Weights of a small transformer language model.
Size: 13 layers, vocabulary 1024.
Architecture: LayerNorm before each block, no biases in attention or MLP, untied embeddings.
Training: 165M tokens, 2521 steps.
Each number is 50 + 10 x the weight over its row's rms, rounded and kept within 0 to 99. Layers, rows and columns count from 0. The size before them is the row's rms in percent of the matrix's.

# gate: layer 9 MLP gate, 640x160, rms 0.0634, rows 248-276, columns 0-79
# up: layer 9 MLP up, 640x160, rms 0.0622, rows 248-275, columns 0-79
# down: layer 9 MLP down (transposed), 640x160, rms 0.0629, rows 248-275, columns 0-79
gate248 104:53 38 57 54 72 33 51 62 36 48 49 40 50 30 51 31 55 40 45 50 48 76 68 56 43 48 62 38 59 42 51 52 50 42 48 53 55 44 51 66 46 63 57 40 50 64 55 49 44 33 41 41 45 49 50 52 46 58 50 65 51 54 26 57 56 61 70 48 66 48 64 62 42 66 46 53 38 48 30 53
up248 107:60 41 29 61 63 48 70 50 56 63 47 58 20 56 51 46 61 41 70 38 53 50 52 58 68 69 52 45 61 43 63 36 58 43 47 49 41 45 41 74 50 45 45 56 49 48 64 40 42 55 52 59 58 40 53 48 58 71 58 47 22 47 49 42 57 50 45 60 43 63 42 40 37 51 48 51 47 47 53 64
down248 103:32 43 70 60 44 67 27 59 52 33 45 50 61 57 31 57 52 73 59 45 48 41 47 61 50 55 52 31 56 36 36 67 70 41 52 34 37 42 49 38 55 48 58 52 48 52 59 57 49 56 57 46 65 56 34 42 60 38 50 61 42 43 54 46 43 54 54 53 41 54 28 40 57 57 50 45 51 38 31 54
gate249 098:52 47 48 47 43 51 57 47 50 48 56 45 55 33 63 41 52 38 29 41 49 38 61 73 40 53 55 43 44 61 45 37 61 27 45 47 40 53 62 37 38 42 36 51 41 40 57 46 46 50 39 67 47 45 55 54 59 42 31 46 55 42 46 28 62 39 46 56 45 59 44 41 48 57 68 49 58 51 47 40
up249 097:50 48 55 43 58 47 48 29 30 55 67 49 47 38 44 46 46 47 35 66 34 53 57 42 60 47 44 55 34 51 43 79 61 60 50 42 50 54 67 43 66 61 54 38 74 47 45 49 44 47 54 55 60 55 50 55 44 55 37 48 41 52 64 28 59 41 46 54 45 45 47 47 31 48 31 34 47 57 54 60
down249 098:51 49 31 51 52 51 46 63 49 69 56 67 52 62 57 53 45 56 58 52 45 36 45 52 57 49 64 68 44 53 63 46 60 46 37 49 61 41 42 57 48 62 39 43 38 63 38 63 50 48 58 40 24 52 50 58 45 52 60 41 56 58 49 52 53 55 47 31 48 61 52 53 56 38 58 53 42 61 49 68
gate250 099:52 51 45 49 62 41 40 56 49 45 56 60 58 43 43 52 57 41 32 66 52 58 64 37 33 51 39 44 54 81 57 61 39 58 43 41 51 65 70 48 37 34 39 42 36 44 24 60 46 56 52 56 46 49 57 48 59 42 51 68 46 51 46 33 53 41 40 57 50 72 71 58 52 55 53 33 60 38 34 55
up250 099:52 57 42 60 44 41 38 49 49 54 44 44 34 52 46 43 50 56 47 51 59 52 44 54 47 53 43 37 58 79 41 45 40 47 36 53 43 37 56 41 38 40 47 64 33 37 31 45 55 81 61 39 61 42 60 54 38 52 62 63 53 63 48 40 46 55 47 37 54 48 50 67 58 47 69 60 58 57 49 45
down250 105:58 60 35 45 23 31 45 46 65 57 54 54 66 60 44 54 35 64 57 44 47 53 64 52 68 48 41 47 59 42 61 50 34 41 45 66 35 47 40 54 67 58 49 49 53 46 45 44 45 32 52 36 67 59 47 41 45 50 45 51 59 36 66 61 59 49 59 55 44 47 60 52 38 31 57 57 53 44 57 35
gate251 095:46 47 40 51 46 47 55 58 54 37 59 33 56 53 42 52 45 50 52 53 47 61 61 38 56 64 29 51 54 58 36 56 56 53 46 66 30 58 65 53 55 50 56 34 53 59 68 61 51 54 51 36 44 48 56 42 64 54 50 49 49 58 39 55 44 58 35 53 39 46 46 39 40 42 33 66 46 53 57 39
up251 089:38 37 57 54 49 49 38 58 61 52 38 60 51 42 43 49 27 64 61 34 36 45 46 45 49 67 29 50 60 50 54 37 48 40 65 61 39 44 49 52 51 43 62 48 38 46 44 61 51 42 54 52 36 36 54 55 57 61 34 52 36 54 60 63 33 47 52 49 49 45 29 27 45 53 37 51 42 38 45 76
down251 094:55 50 45 59 55 69 53 37 51 56 65 25 61 60 52 55 50 43 36 54 42 58 53 48 45 45 53 43 66 58 46 58 44 54 42 57 43 42 52 48 66 50 55 42 48 68 50 37 63 28 62 43 48 57 70 50 47 53 36 57 60 40 52 58 54 41 53 53 44 37 37 60 39 47 56 50 32 58 38 46
gate252 112:61 55 45 58 53 33 55 37 48 46 64 35 51 65 60 55 40 51 35 39 46 37 52 54 64 43 49 58 54 50 58 48 63 29 48 48 60 64 32 35 65 57 58 50 56 55 13 61 39 52 45 39 67 50 59 33 47 54 40 37 56 52 59 34 42 43 45 41 31 45 47 43 64 34 55 51 40 41 59 41
up252 105:66 56 49 47 46 46 47 62 56 42 32 65 70 43 49 38 57 49 55 43 50 43 50 47 59 31 48 57 53 62 49 35 64 37 45 39 40 63 53 38 56 56 53 41 40 62 43 66 47 54 68 52 48 48 52 60 52 43 59 26 31 54 63 46 65 41 48 53 33 39 59 37 53 39 40 31 29 51 55 56
down252 102:46 48 38 49 35 58 52 70 62 64 42 68 46 51 66 48 48 34 50 64 52 50 33 47 53 55 45 55 40 80 53 56 51 51 66 43 52 41 41 45 58 37 39 40 49 63 68 44 53 52 55 51 37 42 60 59 47 41 63 52 67 66 28 67 41 46 55 64 70 61 46 44 42 45 41 60 56 42 45 62
gate253 102:55 41 52 58 55 67 46 47 48 73 37 61 49 45 54 41 46 51 43 63 65 50 50 50 50 63 52 60 52 56 54 61 40 42 40 43 61 45 43 41 54 57 46 34 46 32 44 65 44 63 54 59 64 40 68 38 58 20 62 32 62 61 44 37 41 56 60 61 47 65 52 48 47 59 47 67 41 36 62 48
up253 103:58 40 51 42 43 42 49 34 53 41 37 47 35 46 53 44 45 54 53 35 42 54 69 47 36 57 66 64 44 35 62 73 61 40 62 45 40 50 40 58 53 52 42 60 50 38 64 62 52 38 50 60 51 42 60 52 45 43 39 57 54 51 47 72 41 29 47 64 53 24 64 41 44 38 43 37 59 66 50 39
down253 103:40 58 55 43 44 66 51 63 52 60 33 64 58 54 58 55 43 36 52 58 51 41 44 38 59 51 49 52 43 48 37 50 40 48 42 29 35 50 71 47 43 57 49 32 36 45 63 52 49 49 51 41 54 51 56 57 54 38 40 40 43 61 49 51 52 51 44 41 58 56 77 56 68 53 53 34 44 41 53 63
gate254 093:64 64 28 73 47 62 50 55 67 58 47 49 68 55 34 55 54 51 62 45 58 67 52 55 55 40 35 33 47 62 45 63 53 46 49 70 46 55 60 64 55 64 54 49 50 54 41 54 49 45 42 46 54 39 53 66 61 51 51 33 65 49 48 48 50 30 66 56 41 45 61 55 62 41 58 41 63 52 39 45
up254 094:39 46 60 29 55 64 47 54 34 52 45 40 46 44 40 50 37 45 64 46 51 43 45 37 55 59 58 60 34 30 58 36 48 53 49 45 59 52 55 70 52 36 49 51 54 48 50 40 45 49 50 33 40 50 47 48 56 28 64 64 42 43 56 71 54 48 47 40 36 27 36 45 31 35 47 47 50 57 68 46
down254 096:44 53 54 59 51 45 55 61 73 50 53 54 40 44 38 58 63 48 56 72 55 41 57 52 53 65 43 67 42 40 46 47 51 60 50 61 35 61 32 52 61 53 38 55 54 41 58 43 47 68 64 46 55 40 39 70 46 47 54 37 59 46 52 46 73 44 32 45 45 52 53 47 42 63 41 36 60 45 39 51
gate255 096:43 65 61 68 70 54 55 54 68 53 45 51 58 39 39 66 53 58 64 65 43 38 54 46 46 41 76 76 51 51 46 42 43 58 67 61 52 58 50 41 40 47 43 60 49 63 56 47 53 51 52 50 66 49 53 68 58 59 34 47 51 64 64 53 61 48 42 46 51 53 43 53 60 55 54 61 51 42 54 61
up255 095:55 43 56 50 32 48 39 32 52 55 63 34 55 40 27 55 51 48 56 34 56 38 29 47 39 53 59 64 45 45 52 55 57 58 33 63 40 51 69 49 65 48 56 47 35 49 50 35 54 59 32 50 49 47 50 56 63 54 57 70 60 60 46 31 53 58 38 61 54 37 70 51 51 44 59 57 51 61 50 68
down255 096:44 30 67 54 45 39 55 49 39 38 41 52 55 27 54 47 50 40 46 56 31 51 60 56 61 58 52 59 38 54 48 47 44 42 68 73 45 36 56 42 53 42 63 48 54 61 48 58 46 64 36 74 44 38 38 47 30 43 44 33 64 39 50 29 60 50 49 40 51 61 49 26 42 43 52 40 49 45 58 56
gate256 098:31 55 49 62 61 28 52 52 44 44 60 43 51 49 56 55 45 72 53 48 43 64 45 47 39 44 66 62 38 47 40 41 55 38 55 53 60 42 57 42 28 53 45 63 60 56 41 50 54 47 48 52 50 45 50 63 51 54 65 41 46 64 65 55 38 33 47 46 47 52 39 53 54 48 43 53 51 36 48 67
up256 105:51 39 46 64 46 34 42 47 60 50 40 52 52 54 38 50 53 65 55 48 59 58 33 42 28 38 66 56 47 46 56 68 49 55 39 71 44 56 54 59 48 59 65 52 57 46 52 53 30 70 56 60 53 48 48 60 39 68 47 30 54 59 40 52 48 50 60 55 44 49 33 51 58 42 46 62 50 42 51 61
down256 098:42 51 53 60 68 55 65 40 44 38 66 40 41 57 55 38 28 64 29 42 50 68 42 52 48 36 53 38 50 36 34 29 51 53 49 61 59 57 56 44 51 44 63 54 31 61 43 64 62 48 55 48 49 54 54 37 37 41 53 52 45 58 40 42 54 59 60 49 59 44 64 41 34 40 49 61 57 46 36 40
gate257 103:53 54 55 44 48 49 59 56 37 65 31 64 42 58 52 47 32 41 66 45 37 35 51 45 44 50 51 42 52 57 50 53 40 42 49 67 59 62 54 57 56 42 52 11 57 51 41 81 51 52 64 54 45 51 50 62 50 74 47 63 55 48 54 35 42 57 53 42 53 56 32 70 31 54 48 46 68 54 52 53
up257 107:67 44 44 55 49 43 65 47 44 45 55 61 35 49 45 45 36 47 43 50 47 54 49 56 63 53 48 72 60 39 45 50 52 38 48 66 49 45 45 60 44 30 36 67 45 40 49 52 39 52 62 61 60 48 36 45 51 52 62 44 71 56 52 35 62 47 39 50 66 60 46 72 44 47 51 51 61 39 66 46
down257 098:48 59 52 47 39 54 35 63 55 51 56 28 59 55 45 38 69 52 57 67 49 66 49 68 45 44 27 49 38 52 52 48 57 42 52 61 60 32 62 52 60 64 36 37 56 39 35 62 64 52 44 44 61 52 50 45 56 37 41 60 49 60 39 60 42 38 28 73 54 59 42 49 56 52 46 29 24 49 55 56
gate258 101:69 41 65 43 33 38 48 44 54 52 71 55 38 44 46 51 55 57 58 48 47 56 48 45 48 52 51 51 35 46 54 70 51 57 58 38 63 46 46 33 50 51 41 51 33 74 63 72 41 61 48 44 47 48 50 59 53 45 44 60 41 33 51 73 36 43 69 54 56 43 60 45 44 51 58 57 27 38 54 51
up258 102:58 64 46 58 48 56 59 58 39 60 60 43 44 47 51 39 40 46 27 52 44 54 42 67 61 79 45 54 63 48 66 63 46 42 47 35 58 72 53 45 46 70 56 46 68 46 39 50 70 49 51 48 46 57 40 47 61 54 50 24 45 49 49 58 42 59 30 33 59 54 30 55 55 59 50 34 50 63 31 45
down258 099:54 65 51 62 56 51 37 40 60 54 56 56 61 57 59 29 68 64 44 33 42 59 39 38 45 62 46 34 53 36 63 62 44 28 33 55 47 48 46 43 39 39 43 62 47 54 57 57 45 37 44 67 49 60 57 43 39 46 41 53 46 48 56 42 49 50 62 50 68 36 57 54 62 57 49 28 46 48 63 59
gate259 111:60 46 33 45 45 29 42 46 73 49 42 57 67 53 63 54 36 54 65 52 56 50 59 51 59 46 64 52 51 57 57 44 44 38 45 47 44 47 46 55 48 60 64 64 62 43 32 57 38 34 42 56 67 64 49 40 60 40 57 42 57 38 43 53 52 50 41 57 45 57 55 68 53 41 52 44 46 51 50 45
up259 105:40 52 52 45 65 47 54 45 60 51 59 47 59 41 41 45 62 74 51 49 52 61 49 51 35 52 56 36 57 42 53 40 58 44 21 57 39 63 47 59 50 64 61 63 67 45 44 60 41 51 53 55 76 79 47 44 57 39 49 53 60 47 41 52 40 43 46 57 57 69 52 58 38 61 57 29 54 45 44 50
down259 104:46 47 68 29 43 61 34 45 53 50 42 41 59 41 41 52 50 42 66 50 50 46 62 61 35 39 58 59 54 50 49 51 27 45 46 58 47 31 70 45 63 38 37 49 43 53 62 44 39 56 50 47 44 46 46 46 40 80 53 51 57 61 48 58 48 39 51 61 49 47 43 66 45 37 60 47 36 50 30 31
gate260 099:40 54 38 50 51 40 58 44 57 54 62 56 42 58 55 40 45 46 52 75 33 53 54 43 55 42 64 51 39 73 44 74 53 56 36 52 62 49 60 60 42 65 57 54 58 58 64 56 56 49 52 37 49 52 65 48 59 63 39 55 67 33 43 50 69 40 55 28 49 59 38 36 35 58 74 54 54 61 53 55
up260 097:57 36 63 51 44 53 65 53 41 65 39 58 62 39 54 55 45 56 48 30 52 50 47 43 63 43 51 71 67 52 53 37 42 62 58 61 63 58 57 57 46 67 49 49 35 52 58 57 49 71 77 48 53 44 55 53 30 30 53 48 50 55 63 57 59 45 47 46 59 68 58 38 54 49 58 57 49 52 37 28
down260 101:51 69 55 43 50 55 67 70 51 36 62 53 74 61 48 40 57 33 56 43 44 38 61 66 47 38 59 43 54 45 60 45 42 34 50 60 46 51 37 47 36 47 53 43 52 43 44 45 52 66 40 56 61 55 42 63 41 39 42 52 59 65 62 66 49 46 61 35 49 56 71 53 34 45 33 44 56 31 71 57
gate261 097:34 67 38 34 42 47 60 51 48 65 54 42 50 53 52 47 66 35 49 40 50 48 46 51 55 45 58 48 34 37 59 54 53 43 45 32 47 39 58 39 64 49 48 54 34 46 36 54 48 41 65 51 36 52 51 61 25 32 46 40 58 35 54 47 49 42 50 61 38 40 57 62 52 48 42 52 39 59 40 41
up261 096:40 48 49 51 41 42 39 48 57 61 42 56 55 39 52 47 54 48 63 54 54 40 61 52 44 50 50 39 49 45 44 57 52 54 46 52 64 65 33 37 47 32 57 56 53 37 27 56 54 68 45 57 49 53 65 51 48 74 55 49 35 61 46 48 50 69 52 59 56 50 62 55 35 58 47 51 57 36 54 48
down261 096:44 51 54 52 40 51 54 52 69 56 52 41 64 54 53 53 57 49 46 39 58 50 51 50 62 56 64 62 57 53 56 50 23 55 47 60 47 62 51 49 51 55 47 35 48 37 44 48 63 69 59 52 45 73 53 39 32 62 48 19 55 50 54 44 52 34 36 54 66 51 47 65 45 54 64 53 70 31 47 51
gate262 093:59 54 39 52 61 60 47 39 55 64 43 44 40 64 43 36 59 48 34 42 52 41 43 53 53 42 36 61 57 37 48 74 46 39 43 50 42 55 51 42 53 56 57 49 57 53 40 39 59 63 58 33 44 57 56 59 40 28 61 50 58 41 38 49 65 45 52 52 44 57 48 29 33 30 50 60 45 62 38 49
up262 091:65 48 63 54 31 42 47 27 46 31 42 63 37 54 65 55 69 56 36 56 59 46 36 40 44 47 49 55 55 71 54 47 64 34 59 54 46 44 53 43 64 34 68 57 38 56 35 62 50 58 71 36 45 42 67 48 49 52 50 52 46 40 70 67 58 59 68 50 45 57 47 44 45 43 72 48 56 57 48 46
down262 099:47 61 84 46 65 54 54 55 48 61 53 59 72 50 50 61 31 35 45 44 45 52 56 58 49 53 65 51 45 41 33 54 43 41 63 51 68 65 33 52 50 44 45 58 40 31 36 60 40 43 68 58 37 35 43 56 41 31 62 46 50 48 59 58 43 58 47 34 54 51 51 59 42 59 51 51 51 58 45 47
gate263 102:50 46 53 62 37 49 45 48 54 61 53 45 49 69 52 32 64 69 49 38 58 56 51 53 41 45 66 44 47 54 60 52 44 52 47 49 58 52 45 68 62 33 47 50 54 48 49 50 50 56 64 53 42 52 55 74 35 52 59 34 66 62 35 51 63 74 65 42 60 45 52 54 35 40 31 54 41 39 41 35
up263 102:37 45 55 32 65 55 57 70 37 68 38 28 48 66 55 54 47 46 38 59 57 52 53 55 68 43 29 44 53 53 47 46 48 64 51 40 57 55 42 56 51 38 54 47 61 59 73 51 47 50 45 62 61 53 58 52 37 62 54 55 56 54 44 49 51 56 49 53 35 28 66 45 61 32 59 60 60 43 51 59
down263 100:58 62 47 57 46 40 45 53 59 50 43 45 48 47 56 43 41 44 62 42 34 50 40 39 65 42 54 54 42 38 62 57 72 56 48 52 44 51 78 43 56 77 41 46 44 40 29 54 64 43 46 45 47 58 65 59 50 63 58 45 43 43 50 56 46 46 45 23 55 52 58 61 42 43 47 49 49 51 58 56
gate264 100:38 52 55 53 55 34 59 55 50 55 44 54 47 45 40 67 43 58 50 48 61 39 35 54 55 44 45 40 33 43 31 73 57 54 73 45 34 44 45 64 40 63 38 51 60 49 41 52 51 71 44 74 65 52 64 68 59 51 42 56 46 47 64 46 47 57 60 56 66 38 43 61 61 43 44 30 59 71 51 59
up264 103:44 38 23 50 45 48 34 44 65 40 36 54 46 44 48 60 30 46 40 42 44 44 55 42 71 36 46 58 60 65 35 48 65 33 46 52 28 55 47 65 38 41 45 62 59 58 70 57 55 42 45 56 53 49 62 63 43 54 41 34 57 43 63 43 46 44 43 53 44 58 46 45 57 48 49 52 66 44 76 51
down264 101:51 71 54 50 44 52 64 39 37 50 61 32 65 44 51 41 44 70 55 55 50 47 56 32 50 58 45 52 40 60 57 53 41 55 37 23 70 67 54 45 56 45 40 48 57 32 40 30 39 64 54 59 31 51 42 50 59 42 55 54 39 71 54 45 63 64 47 57 52 31 49 58 67 62 49 47 46 50 41 49
gate265 097:34 52 35 53 51 61 53 41 50 52 38 57 52 39 64 44 34 50 58 62 52 60 42 43 49 45 46 46 36 46 53 67 64 51 54 51 54 44 59 54 60 43 59 45 58 53 40 47 59 50 45 41 41 45 50 31 53 57 53 44 51 38 47 66 36 46 60 62 50 63 67 71 36 41 44 25 32 44 54 27
up265 101:49 49 52 55 64 61 55 70 61 52 43 66 45 49 41 36 60 54 64 55 50 56 46 52 58 50 42 66 37 56 55 55 47 34 68 47 66 24 53 41 68 46 49 33 42 58 44 54 52 39 48 52 57 52 63 59 49 53 50 61 36 46 37 52 33 66 40 36 57 48 59 64 65 62 50 63 51 52 68 54
down265 092:40 42 53 50 46 51 39 55 27 42 30 66 36 42 59 50 54 48 57 34 46 36 30 43 43 47 41 53 41 45 48 27 69 58 65 35 48 55 55 66 23 63 39 40 46 46 42 57 54 34 40 40 52 67 39 41 50 67 42 43 45 45 53 43 65 53 52 47 59 52 51 54 43 53 64 45 59 37 61 66
gate266 100:53 56 53 52 42 40 48 28 34 40 26 41 69 53 58 42 35 51 42 43 37 52 61 68 52 46 59 38 38 49 60 71 48 56 32 49 53 45 38 42 54 47 37 57 53 44 29 35 48 61 69 64 54 71 32 43 42 69 46 57 53 28 41 36 41 30 49 43 55 47 51 37 57 53 26 45 58 51 52 40
up266 102:31 30 53 44 58 62 51 44 49 54 47 36 56 41 45 47 48 42 34 52 39 46 44 46 41 50 59 52 63 45 69 66 62 30 33 61 64 54 39 60 34 55 55 69 50 60 53 64 58 47 46 61 63 30 55 46 54 57 59 32 47 42 48 52 44 33 74 53 64 54 57 38 56 76 41 50 42 55 52 36
down266 107:37 42 55 34 61 55 52 55 53 48 34 34 48 58 50 35 60 41 35 56 59 37 59 67 49 40 52 53 41 49 67 45 66 42 29 42 54 38 64 57 67 48 60 73 36 60 54 28 35 50 42 46 45 44 44 34 59 49 69 45 46 48 48 55 36 29 55 45 47 44 45 46 59 39 50 59 43 60 58 46
gate267 099:48 50 51 42 48 40 64 33 52 50 47 57 59 51 46 54 35 43 43 44 53 56 38 42 58 47 57 33 44 39 50 47 51 53 47 43 63 31 57 42 54 44 40 50 52 71 65 45 41 44 45 67 54 56 41 73 39 48 64 46 59 36 49 43 53 27 36 41 52 72 50 63 35 49 51 54 36 32 42 40
up267 099:40 70 76 38 47 41 60 53 55 70 47 54 42 47 45 52 56 57 64 47 35 23 32 53 53 52 45 39 72 46 57 33 61 36 48 44 39 61 53 45 48 66 64 53 48 48 53 38 35 58 48 57 40 62 60 43 58 54 61 47 54 48 53 46 41 40 44 42 53 63 62 56 57 54 53 45 41 33 64 65
down267 099:50 52 43 55 47 64 37 67 60 40 39 67 46 31 54 46 47 44 35 33 40 49 41 50 52 67 38 41 43 60 58 66 55 42 39 58 47 52 47 61 60 44 43 56 55 43 36 60 50 62 46 49 54 48 39 48 42 60 51 71 40 52 41 53 61 58 34 48 40 55 71 38 51 58 54 43 59 59 37 46
gate268 103:41 57 45 48 49 63 54 47 48 53 58 53 49 45 57 53 36 46 60 55 50 28 35 62 45 47 58 48 44 39 53 51 40 58 51 24 50 43 38 46 66 33 37 61 43 57 33 41 34 48 43 24 57 25 70 44 43 33 66 45 66 39 54 49 59 34 57 49 45 54 52 52 51 46 53 58 53 39 58 63
up268 104:57 42 57 60 42 38 40 46 64 53 63 58 63 32 73 64 52 62 60 55 71 53 54 33 37 20 48 33 48 49 36 59 40 45 47 64 52 38 60 62 36 56 24 50 65 39 50 45 51 51 57 29 46 48 62 68 54 46 64 48 54 62 48 40 56 58 58 65 46 52 60 51 54 36 66 71 53 50 57 42
down268 103:53 66 60 53 38 50 53 54 42 45 54 58 60 31 57 52 36 53 56 51 38 45 69 45 49 48 45 61 53 54 49 48 28 47 75 52 60 39 52 39 46 46 50 40 41 33 52 48 48 56 41 43 49 48 55 36 46 43 62 33 42 55 57 75 29 45 54 54 64 38 44 50 40 62 62 44 36 41 47 52
gate269 098:38 60 48 60 59 50 58 39 56 34 40 44 41 48 49 48 54 49 64 60 45 54 63 55 41 49 64 44 61 49 35 52 50 46 39 50 41 57 44 50 55 31 36 48 53 52 67 65 64 44 60 63 58 58 41 41 51 51 47 53 55 39 53 51 32 53 52 48 53 38 55 54 53 60 61 62 48 37 48 52
up269 103:51 47 62 56 54 38 43 50 61 49 54 55 44 68 38 53 56 46 50 35 53 64 49 47 41 71 61 52 48 64 52 67 54 31 44 53 40 50 43 48 63 63 61 46 66 47 42 41 37 54 41 35 38 44 34 66 34 36 59 49 55 57 36 49 62 38 49 44 57 62 51 50 61 46 39 59 63 64 56 52
down269 106:62 48 52 70 40 59 48 42 44 46 36 52 50 55 58 43 48 55 41 38 50 62 48 54 35 33 51 45 60 54 44 57 50 39 65 56 39 44 67 41 64 62 47 54 56 39 49 44 54 47 46 60 45 58 54 50 59 41 54 73 58 47 66 61 39 60 68 35 60 42 61 48 44 48 44 37 36 38 56 55
gate270 104:54 66 59 45 58 51 50 37 55 43 60 42 41 52 47 54 72 40 53 34 61 66 49 44 35 44 44 38 68 48 45 50 60 69 45 57 58 42 51 52 61 57 52 46 40 48 35 47 39 47 50 37 74 40 57 48 35 39 38 64 46 60 54 39 49 39 53 51 55 52 58 55 36 53 48 39 37 48 37 40
up270 106:36 39 41 55 50 65 59 37 37 62 54 27 60 55 54 45 61 61 60 41 63 35 54 50 50 34 50 43 55 40 47 60 59 54 40 43 53 46 42 43 59 36 60 65 50 46 41 32 36 44 46 46 69 28 50 66 48 51 51 52 56 59 39 59 42 49 54 45 33 41 56 67 33 39 47 55 33 61 25 52
down270 103:60 46 52 49 47 35 65 53 54 39 57 69 30 47 56 65 56 51 46 51 44 41 61 41 41 63 50 40 33 36 57 58 48 49 56 43 56 54 63 48 54 44 57 46 35 40 58 59 64 62 56 55 51 51 59 46 52 59 59 34 56 43 60 59 68 62 37 49 46 42 69 50 42 44 40 48 60 38 66 37
gate271 102:58 37 57 42 50 20 46 39 49 53 56 62 50 30 58 44 63 51 53 67 39 33 49 54 59 44 50 45 49 66 54 35 56 48 58 48 53 56 53 55 47 55 32 70 47 50 56 36 46 37 49 69 56 49 34 49 52 38 60 37 52 43 48 50 61 49 49 61 65 60 58 58 62 54 56 66 57 61 36 51
up271 098:42 46 50 41 54 54 62 56 46 43 62 67 55 49 47 45 47 67 31 35 59 43 54 47 42 36 53 72 48 31 45 43 55 34 41 49 40 35 51 37 62 44 40 52 53 48 59 50 46 42 56 35 46 70 43 53 55 52 41 58 56 53 56 64 45 60 41 57 57 39 44 20 36 44 50 44 41 34 56 36
down271 096:59 70 48 43 49 36 51 48 42 68 52 29 28 49 44 42 47 37 46 54 54 62 29 51 44 52 31 47 49 67 53 53 36 43 44 48 57 52 50 37 31 36 52 60 50 42 56 36 41 77 49 58 45 48 64 51 32 54 46 52 46 53 57 50 48 54 49 56 55 62 52 49 51 54 53 40 58 36 38 44
gate272 098:55 55 29 46 36 51 62 47 30 52 42 57 55 42 59 40 55 45 69 34 49 28 45 45 47 55 67 40 43 51 39 44 28 40 53 29 53 53 47 39 45 47 52 59 36 62 71 45 52 45 50 46 28 51 53 64 35 46 35 55 84 63 45 46 59 53 60 52 52 55 44 39 60 35 37 48 46 49 57 61
up272 096:45 61 51 54 58 51 51 46 47 28 42 51 50 34 56 55 58 50 47 39 44 56 51 49 42 69 52 70 48 66 60 35 44 37 53 59 61 32 35 31 45 50 53 58 54 40 34 53 43 43 34 44 32 56 55 44 59 61 46 58 69 31 65 69 47 46 38 53 50 58 50 63 44 48 46 59 35 48 38 54
down272 092:60 58 69 56 56 35 52 43 63 60 41 40 35 50 48 54 40 52 40 48 25 54 49 68 48 59 35 40 45 62 42 46 47 50 44 48 72 72 46 47 54 58 44 50 64 35 47 62 42 46 35 42 52 50 66 52 70 46 49 60 28 64 45 58 41 58 51 47 38 49 64 58 37 51 49 61 49 57 51 55
gate273 097:49 62 75 53 44 49 41 54 53 46 57 34 57 51 63 50 29 58 33 62 54 52 56 39 54 52 49 53 45 32 56 34 38 64 47 68 54 51 59 47 57 57 42 34 54 51 54 43 48 56 51 55 60 36 51 36 47 66 61 71 28 43 54 59 32 42 43 48 49 47 60 50 58 50 43 64 50 59 57 41
up273 098:54 42 36 49 48 61 69 32 55 47 59 41 54 50 65 70 43 63 44 52 55 67 66 51 49 46 34 58 60 40 49 43 45 39 57 51 47 57 47 53 46 51 66 44 29 48 58 38 48 47 34 71 52 40 44 33 60 35 57 44 45 63 51 40 46 44 33 37 54 31 39 69 62 33 71 50 49 58 34 40
down273 099:45 67 58 46 68 60 47 66 39 49 61 37 46 39 43 44 48 48 39 36 63 59 56 42 56 56 50 39 64 51 64 36 42 61 35 58 56 61 56 29 53 66 47 37 59 42 53 45 47 69 49 60 53 42 34 51 59 51 47 40 47 39 41 46 38 51 48 43 48 48 47 51 42 52 67 53 48 47 53 44
gate274 094:42 52 48 40 31 58 63 48 44 47 31 66 49 49 68 45 23 58 61 47 52 48 51 63 66 65 29 53 43 57 47 44 53 78 51 63 54 38 48 48 50 40 48 43 57 52 51 48 49 63 41 32 47 49 58 61 49 37 37 51 64 40 51 43 57 43 43 65 44 34 51 50 57 53 53 55 50 41 47 53
up274 095:59 51 69 41 43 65 49 24 44 38 46 55 56 61 48 63 45 51 62 56 55 46 58 62 47 47 50 53 50 57 59 54 53 57 41 25 37 43 40 57 45 54 60 42 64 49 51 50 44 46 42 39 36 36 64 52 49 44 44 51 59 57 77 56 33 51 30 64 47 59 39 68 70 52 50 43 48 43 62 35
down274 097:47 51 53 58 63 63 60 77 49 58 60 66 41 47 47 57 60 44 38 48 28 55 51 43 51 50 44 50 55 45 49 59 59 47 33 29 64 54 50 50 30 54 60 52 57 17 33 47 52 35 48 58 61 57 59 43 34 51 67 53 50 50 37 45 68 53 50 49 56 54 40 68 55 49 59 63 44 57 48 54
gate275 112:43 61 43 55 48 50 51 45 46 43 43 55 37 62 56 44 51 41 41 49 44 57 44 49 58 56 35 56 56 52 54 52 59 66 55 53 53 40 47 50 37 70 49 47 50 42 55 45 59 46 37 48 35 52 48 68 38 61 57 55 45 41 30 44 41 53 60 63 55 45 62 58 62 33 58 54 38 67 50 68
up275 106:46 33 43 55 40 39 41 44 44 58 52 50 51 48 65 48 45 46 64 58 33 53 51 62 40 44 56 55 49 42 54 45 65 60 45 56 44 45 52 54 39 55 43 58 45 63 52 55 41 62 46 47 33 54 53 26 62 54 63 55 52 47 36 51 51 52 50 65 46 44 46 71 65 47 63 49 50 62 57 67
down275 111:39 46 28 50 55 63 60 50 54 41 38 47 72 63 50 58 37 55 54 46 68 52 47 53 43 32 43 52 47 51 37 55 35 50 35 52 48 50 56 43 66 46 71 61 51 59 27 51 45 31 53 48 55 66 46 54 55 51 59 58 39 44 64 74 42 44 43 58 57 52 50 31 57 34 40 36 33 46 40 55
gate276 101:66 49 56 67 47 34 48 59 55 56 46 43 73 48 68 65 53 42 58 58 41 61 59 41 52 51 42 53 51 56 49 50 39 47 47 43 65 31 60 58 46 56 48 51 59 63 53 38 49 46 46 62 49 41 49 47 31 53 50 60 43 58 49 41 48 64 47 50 59 62 67 36 49 52 60 70 47 38 33 62